Weights of a small transformer language model: width 128, 4 heads of 32.
Each number is 128 + 32 x the weight over its row's rms, rounded and kept within 0 to 255. Layers, rows and columns count from 0. Numbers have three digits each. The size before them is the row's rms in percent of the matrix's.

# layer 8 MLP down (transposed), 512x128, rms 0.199, rows 352-377, columns 0-127
107:112134103089062132140119101126117152119124151144120146148141218135081145131193165091142139165153121128108070073098189141112134178131159115130085100175130186148086133151126193114073187127093133118137073161110077101109129101120161111117138159119128184139116081089200082118104136124157118146125172095152152108124149113070084120163186182108111118117139148129079096115127085157146053161159
099:196040169071146143126149112158132121118132107166107136115134144098155152172100118159098108177112070057127116107114090105150083114155166119099163162139128061136113152080151150161121170124095111106176107167114117074150143100137119131123108142135109156108099119098127123125065099163103101108133190120177113166129121154149078200138094079147169135105163215154118129133072114135148203135180
088:106103131152185184147140157075105161149139120127140118112133111116117140164106118082149097060137148101136098072089105144134076096133064141095175070118033116097138145096125113105120173109157095196141084169133112098112082149089148155076121159120071121123153126141108125104122154149183105138114138124108122111134155138144219137179155098159128173162139115105115143157162083179189191138184
104:195133180148171097109120129163057098175160145134105121144183113170128113088107167156131181117134094112136165113132172124084111116057180066136140153095123117126145139162147075116160199136091195143072110081168132121107115124135109121120073133119084066137183160087085129146156150155177141061176087114115119129152141119117121173134132129163046140143102131106116118128096113088159141129172
080:126143131112132165130113144092095094107146079086161094080132075136120128131082055120129108184142119088148123132125071129203118083101148173175146074160121122142186164058149111140157151158181126144118153142141134151173143154068067169113099126126150152179110120144117168117165141085153144157174146132082119107127134109077144147094170125086115154113095113145119030188093135139118173144189
091:181156147136109093147067088129149171080121114123101145180089142143176063163158152171113112108197145153135109134127097085098068087116155153126167145159187092067150060152136144140100114136142216163151113138152071129170094130101144100121068147101165140127114148115159107174116093091121141075100129108102138132129125149102141108096098145149167066121106174135183071111167123176119087151139
096:158137103082085157168166069079146141099104140175145091165134138148142121189155126102124110135111073175060146111054141138135184148182139071089084067121145159107094072120121154148095151114144106125143085174173108150106067146087121080134084198110149167127132161129171111119157159164157152142124168142062106158105145118114105138138160168097073160075149103154119146131110126145116162123087
077:076141127110123169061086101102120112095126110110170121112152129138141151124129100098124136146148142118121107186152116094132091134097109180156123121147093115109177170076116139143079196149165113128165170154112064176157161179093125140075087150107143150119209192107102170125120137117148145115192153169129162150149059068131123110110107119077133167136068152119058093119080142153122178126192
097:082165140195172092169140111139156157143120151134090096150153099129118120176082115150131082098105152123174138152104184104112112106112111134086123092123097125150107140055121096159165103102100150101187126112116134142100127100181145162100130162095145092099175154201105141112111150105119175115052154183059140164084135118170142158117168112101093115140163129193162214118098075141169091123091
092:157186147120134150069160083117142111121156118092081136119134152148104109200078111129099139138101159053104098133169077177110131109152104174105158156121121106180149130084126099171159161113167105190099126068131095139143134085118141119136142148164097169143163215081119116083158145201081129094171136061155104106086176141112158089084155150092159116169142079107140152102137113114109128098111
087:101112106107142135141087079132154149076150086123136158100162099097085152157144102145117123178041180114114209141131150122141094150147190187132195103123104181166098173070132138152151139131119089149155123096157092118085138165093142095081122173065081152102105140126128145140164078084170171152163120131122146110072108140123197122181097105138138131134106095101092099144075152076120136158142
105:146087116086121133087123137182064180176081098164104155183184141122142147184145107148146099169068048135166064158124158091127066119159195057126148120149116181096167129143132104096109154123089108106112119103125139106106144131116149121099148165094171156139173148120142117124164162128122075152073120091149093139110156112085065157136103138139138132155110084126120168165110064193145130127126
101:115161144080122063135104117091142119124133101131056065142101100111126140106075147160105173172154089188139162143139119128184115160100114104103182176099138130146144097126138110188140181172140138155138109082116164110132123163150080103172054100102122081164155117113113159159093089157109108135052163191136126134183160203094144124168141098151122117128112067127113109161150104130107206120135
097:112137109167113208115110081140138158118105157067144093118134044141098097139170153143149100162137080092115147094117093168099131120099116103159179121097144085108113208126088119133154205154182179135136119143151080122071069096111136094157126094126111176093126162148168129080121134164176147159110103080071119159090091129116125123120128140195178119125130108133075135159146121158109158126198
099:119145176119101104076085131165100185149112108112149055090192086106118115155139107126127131064157172127144107167123136126135201149174103162128154180137135150126071163131185133094153149068040165058171158106144112116095145118129133147150123145128097119119101109103161094145124058132137131068079167089141197098164140165159124140176124121171105099127134165143159081126118089163126136118157
090:166132138172079139127140102170166161128180116147075138133071135101147123093157132161126099112116112149163182131205111129136126118139115174177119103104090085176068143170107163143202159155082126119052130118160040117099113122120155121083047135120103117102116122138171141104131143157166167143125063147172150091075132098158119060132137131062144083126149139143159162156119165111130115119103
103:114150132168077111093189147137182119115133159136129170127136079110108102136093088093106218129078119116113111125161073113139129122113177132139124139132079131108073163165134191101168116104123129183026159155113115127108134125153126195168167096089132081165155152131146085159118113141111094117151213128131155127146106106072138087110132204168147108135130112106111124167100158158093065152102
096:102134091118075101116163173140117139128084123136150116096089097173179158119146175077136163093134169130168159153153127124129095117123137147095111124148170045136133129083148149176121167175097152122103053189106133142134041144112140137131146034166070130132079124113127139137140197118123135097129102068140116137101119149167150172203116185108117160107164134139116118107106086121123098200109
104:121188160197097124149107158091072112062118158111148122173111129141069152192140199128123188115088149151079163171114126096166161146108137081170106170171124088141070123140123119079090194090092114111115158096143205124121122166149126139109102118130130110146075143134133087103079143092129151124159145149180142160174144080093091139173078144147090135098141132118116082136094128079119156091137
081:192073127148127179109192083122107154120120134082167110104098141122130111141139110111163111225130111071133111083131100158147107116158167107117153179115115085192160142113137098116167075135107141186124168141132082147139135150146149131122142115205070127096085136122092125154096180122113152158120151121103085130125134079044092166135167106117056080135098112159111178185074132135119132146096
065:103121151148108130135080090125154126050098111129149118058083102115127152126144093080203097201162138105099114150121053120164074112143109165142199108150107117142147236065119139137108135173179152163131138126140090125130130160109120103115137124103150153123141159111100141148106140098144157125147147189131136123111115079073156108055182165070115149129131152114111101139096117145153202136169
106:182162113080174102110119172073118165112158102117147106158131138118154138125101127124174107177101117114147134154097085121121131113111212100169144157128129142109160183183181095134143121141137084067131172101138135177158158196161105108176138122157068089119101143154107190060118100110085108138154091095155152125139067162119064113090071145110144113184112157123103140094092080087083105153138
099:143108194153142161110111085186121109162152197123136097148182163106153119076121181066133100046140148175173142179135084102175149140161096130140085165124111148181183094101120123074103144125156115084155084134113158104133113062094184135142103117132095144118134150103124142106108150110147159143130065142118128137131114114077123168122090148190095109163123149069105148151108137079085116170061
108:134113153185073130115196049102080128142112119088140141070198141123100122145173115094117146077113190118130136148147116108108150114184060097097101103086153154169082151128103140135114175148161194097096161069134152171116102152127125137187140153105134120164121170126137119139096139140167133069154109095129109112176073162118148130110162099057092216106123117152150135142109151105144138087152
103:072144125121135165112109147168156093134127148100075139129122125174097099120147123133173135147162217134098081101135083125166087164113063145136169135174128132162149124140121157158140154114138093142128112108180074130090129110163112074146115132168134161096098151125114132047131107107076145156114124100049126193196046163169109168118134081101165136149145098104075091154161110169116174083143
101:116086173159067147111121176093092094055110130160131132092123152143165137166137051133155125175105108116148151110125085126141110095133093157091069127149144089126126141085117130137171117152101153166086113144159093142152143170167106162107168169137149130088137137116132109086136128154136131144099080085138137175171174196109116063127054129060131149189145147133156148142173090199145172070086
# layer 8 MLP up, 512x128, rms 0.201, rows 353-377, columns 0-127
096:091135140104138131133144171097204116138167140156110132059125112147172066128114192138153161117072130069145100142211097103114085066102129130100173144135144092068169158116122183161137158136107130196180123161097112149157167089122144136075164133100179102079133153095133093132146100124094073163165111159056129140099084142149092156163052120117143137107132114129139154144095135126163138112143
102:062119084098098093125169098097160136123063133053082150173173132117137138127084126129117133109123167099187153102120176106152123077120108113112104094175130098132153062142093141082069108105095073115128136128163159084154150131117096153123119085180149182115080136103195149128137174120138126171137126159138122171146165064120132134136101141153124130159112131108214206125151145188155132165089
106:099122090146147084091145189171151081080078139178101118111127146155173131142112128143123116170148110098041171131087135098151119122162149099088117170105151125100104124115083109121154106078166157158102072177129128089210125134104149132103151140112162207162111107087085158154157134113105078163153164181152126071133141126104147164061095130129168097163117131102054136155144193132124156146125
085:132094054091103122138138129154156118122105154164110183116113188162166169158148186185124125076157126133124101107074145090058142176159131112096122164096140111112109150220068121127104126089111071106142137130127089115162134103128182109161146093111135091120154113109171068095094175164129076121133101129158130124137119135130187090148058098141126151162135118125145213111083150112148090164087
102:144124072073153133122077148152137130142182122140088153128162074127171143101156144134080113064136072141095144057116150135114083134164137149096102128155085092114092137093070168087092099103128127135116128106164168159110146072149136180148142109156103073146114162077148183163127151134123091144095126143137150119115146166149154164165110196197141196123126201092129175134098112053141166142119
098:100093110139131160109119132142124200146100108165111101094040086168102100135136082127141131105122146137174158132184128123168106146104144136160138165082159120104181150061143148134065088113111125139090171091114078084122171126185161190107160118171083072124155122101114134131079035088120191176138143132117157152138093126100183133141125094159165106086104129158192152155156117135112144155122
090:156175147160103103150108149193138084116090130158153141190116130176135097113144162165150122126099073146104155055092169121133155095159122100097156118116151105122127074085143111151164078121173171132117120151126207086124130105140126110153172137098099145118059062169157108075152143084119145102114077071141109124173216142104121125143156153114124128146180088117155172145128096058166086151140
101:112087191084145082144127150118097146117120135126077160066109100076169129194082172138128104138134116123152176146169159137142139090138105138139164177137128116085116074134189143106120145140175176126163119118062145063097135150113139103179165114135111083163137119107069080153098076130108148184105232136149118104160178112126143082115147152143144095146139143105088090122100188118140070156128
097:137148171136142160128135183100130156151146167114144098115147166120131196112122122132044087164071088103116094083080084144120134063158138082136120148141116143119134136083123175148117087092117148114111059074153102111115198153155069127085202074104137063085187152123088098116123129118106164071151171145118159130128110145154150152157125142165117133170089172133154166153153126101133184171149
094:117132188084130124114176105080085123156135228098126168102102114153093158093089133070100133136105118162094139139144165131112204174101109131125091124186121116100151133160123116177114087118136129139103133194098132082161122095080064133176100123129200116133122110083168076125117142144153076175080128135071158189155108134140098114149120105154119132059126153094113182144145141157171137099163
101:159103095131135073160095120125091153152084143193141082145104145149124106126105130127094175088181133167131115132165171110073076137122172090080130154103119139134152104125097161110136140178151132099075126129154130169115097163131137118097175163091125126187173123177133118246094189110117139084125136116133060117135102143087121164192185158136081066144105111140128169114092118117076101158125
102:081094138130179134195107122172095149125113178054089110126132108111111095174129144092128091073124141161142177148169111127156105086110128114138124133214118162080140138141173098122125077041141161138099168148145094132118126120138142104105202157170123136107113125182103179099120143094078083127120178124153168128131124125051091105098122162107208091114125163122131152147069163137114162135166
106:096117136114109070153129115099114133144086104145119147149134171118114119091137159131137061067150120174106110150112134142105137125215097122131087102144128187077157097070135100116117166125164113138159063139143178126097162136093154188092117161078134139146084088135171113134126188154074102212090206128183135150135125096120161114189142073118119133126065102153164142062098137143144120145107
093:136110101097104143157075140123130116147139157157136167063134101168169142226121099134120091127090173064148089109108137127095118120062150067117115118175076168098104188104137116148142123103160085113123100126140113156156105201179142124113142099112142132148194105138172154086153103085123104142181139185157122184170196113090155149115124114164081076156125126180125100139141129111087108085167
092:154133142073146129177071110111104170128120136109157112143224139103089110172139169108202082154172096091175103108156130136153116138092174066105116142107137159148138065158066114170159131126099121142141139091135162154096144082117180123158119126171149112112153182086104124187137104160154134125158105155184145124115096106094184138138148142153132113139058073095141075116051155148090108122135
096:114086099086180129156118127127123133075110055161153162154137086169118139178149074128128090142109133150073107153113202140081082166129200111145160142116098133118167130078208122164120113108129097191180149087109122105159184171176107160107132108111144081120101138121107131101071173114119136165189146129141092128105121100098101147172139090079126103140108100136107150122101066134155168077175
093:123120120115162105133117182105126097072056092166143156055100141163076099159144087117089130167142110151164115173094096111187162183083181128141150088119111110102159147153104159153108106122172130131159146157175111187126148116113091114104166141162109097105152107107083128137126128111108081084078163120145142180135127153114188089086148121153127159144093102163164133071174124135158027109185
099:092098120116139081143112177147144102091141087119110090139053156144122158157163155103127071131115091150139100102097141109178096124131094150072125114144129083124149113112161148161148131112134082185134190173098119113177093119128099112158075059094169166101144061121103132153109124087179139182155141180163184097153179151144107109104135124185113126081218134157157133117168125166061148140121
090:139112160146142098162123165140134108118124114106112165112163110052123172120169088173058162131113132097102106178145090161142174122092122111157087101154129158078168154205105099170126131120156122129125118185086117120094118089131069158127097119075195125128164139103087172103141123173090160076091186111075112154203113126144127096142100176074095168178136116106144136085131110139059149138148
086:108151091133170058111175164119088140164212109084141107110158152142113144094092145149076093109063139135109146128141191128090210119122185124121090117193213116150111086140111148096127149106130127131156142138096100085138085170157152144099118142194112098131121108121167179127124140129104119146073176150159085112149134078102094145131127090144194100184098091100107115176135145148117094127085
098:178133125082194108150159103082120128180148120176119095113158140187117154117076145137119087174170113164140058133086145077132121133121130133164130123078149114148149111115101069048143138123131089209110194109159120160137155149153133103133195103182128102075094166164124149145139083069107094169094114105165148110145064133108149137153154137103073141131142107076146152111139112187121087097139
102:083135110124165156136063150063176114129139110084135186124130138176104099159092094175103143099144124095159140093129171168035132108088133127117158071093099148121089157115138158170191096125093128148136170094137098116149093130216087132160149096180124116195146126094149087118104085167093168189118085131150090169139137132120079092142163166140100111134127123153130169147185155125138119091145
102:148143138126182085101101127114131198103089190101212075160110092127112053117156113197144088183113173112128097144126173154123174129103146051175115173071104136134148095168125162120092112132110105193077096127100129118124094136138134118100115092065178145079116109140102097128123147143147141154109126100076116125146118163084174172101104071167159137143112133098180158115164135159154140126123
098:161078112165135099121146178079164131102205094144106127034102127093145071161112152152137096097106177171133172153122141138123114109232147137171152106139116134113133047202110134170116135068190113163117116147161155148079149155096099188104089094167138076115161079127121115133142134168109137111146119097114163119099142118102175139149120107128140164161107114102135085111104115156093100122091
094:161087068156131072148175171113133098162130138118130139148134126101064098125095142100151191160120165170035100105168110138110165147104105142096119113109143135154151092136083102142154152135141158121122189198120167148074155184085088131156106117121149139189139087091197101142072118109122107167096093136138120120134146074077102158083123089125127145095157163095172131110131187157151138119057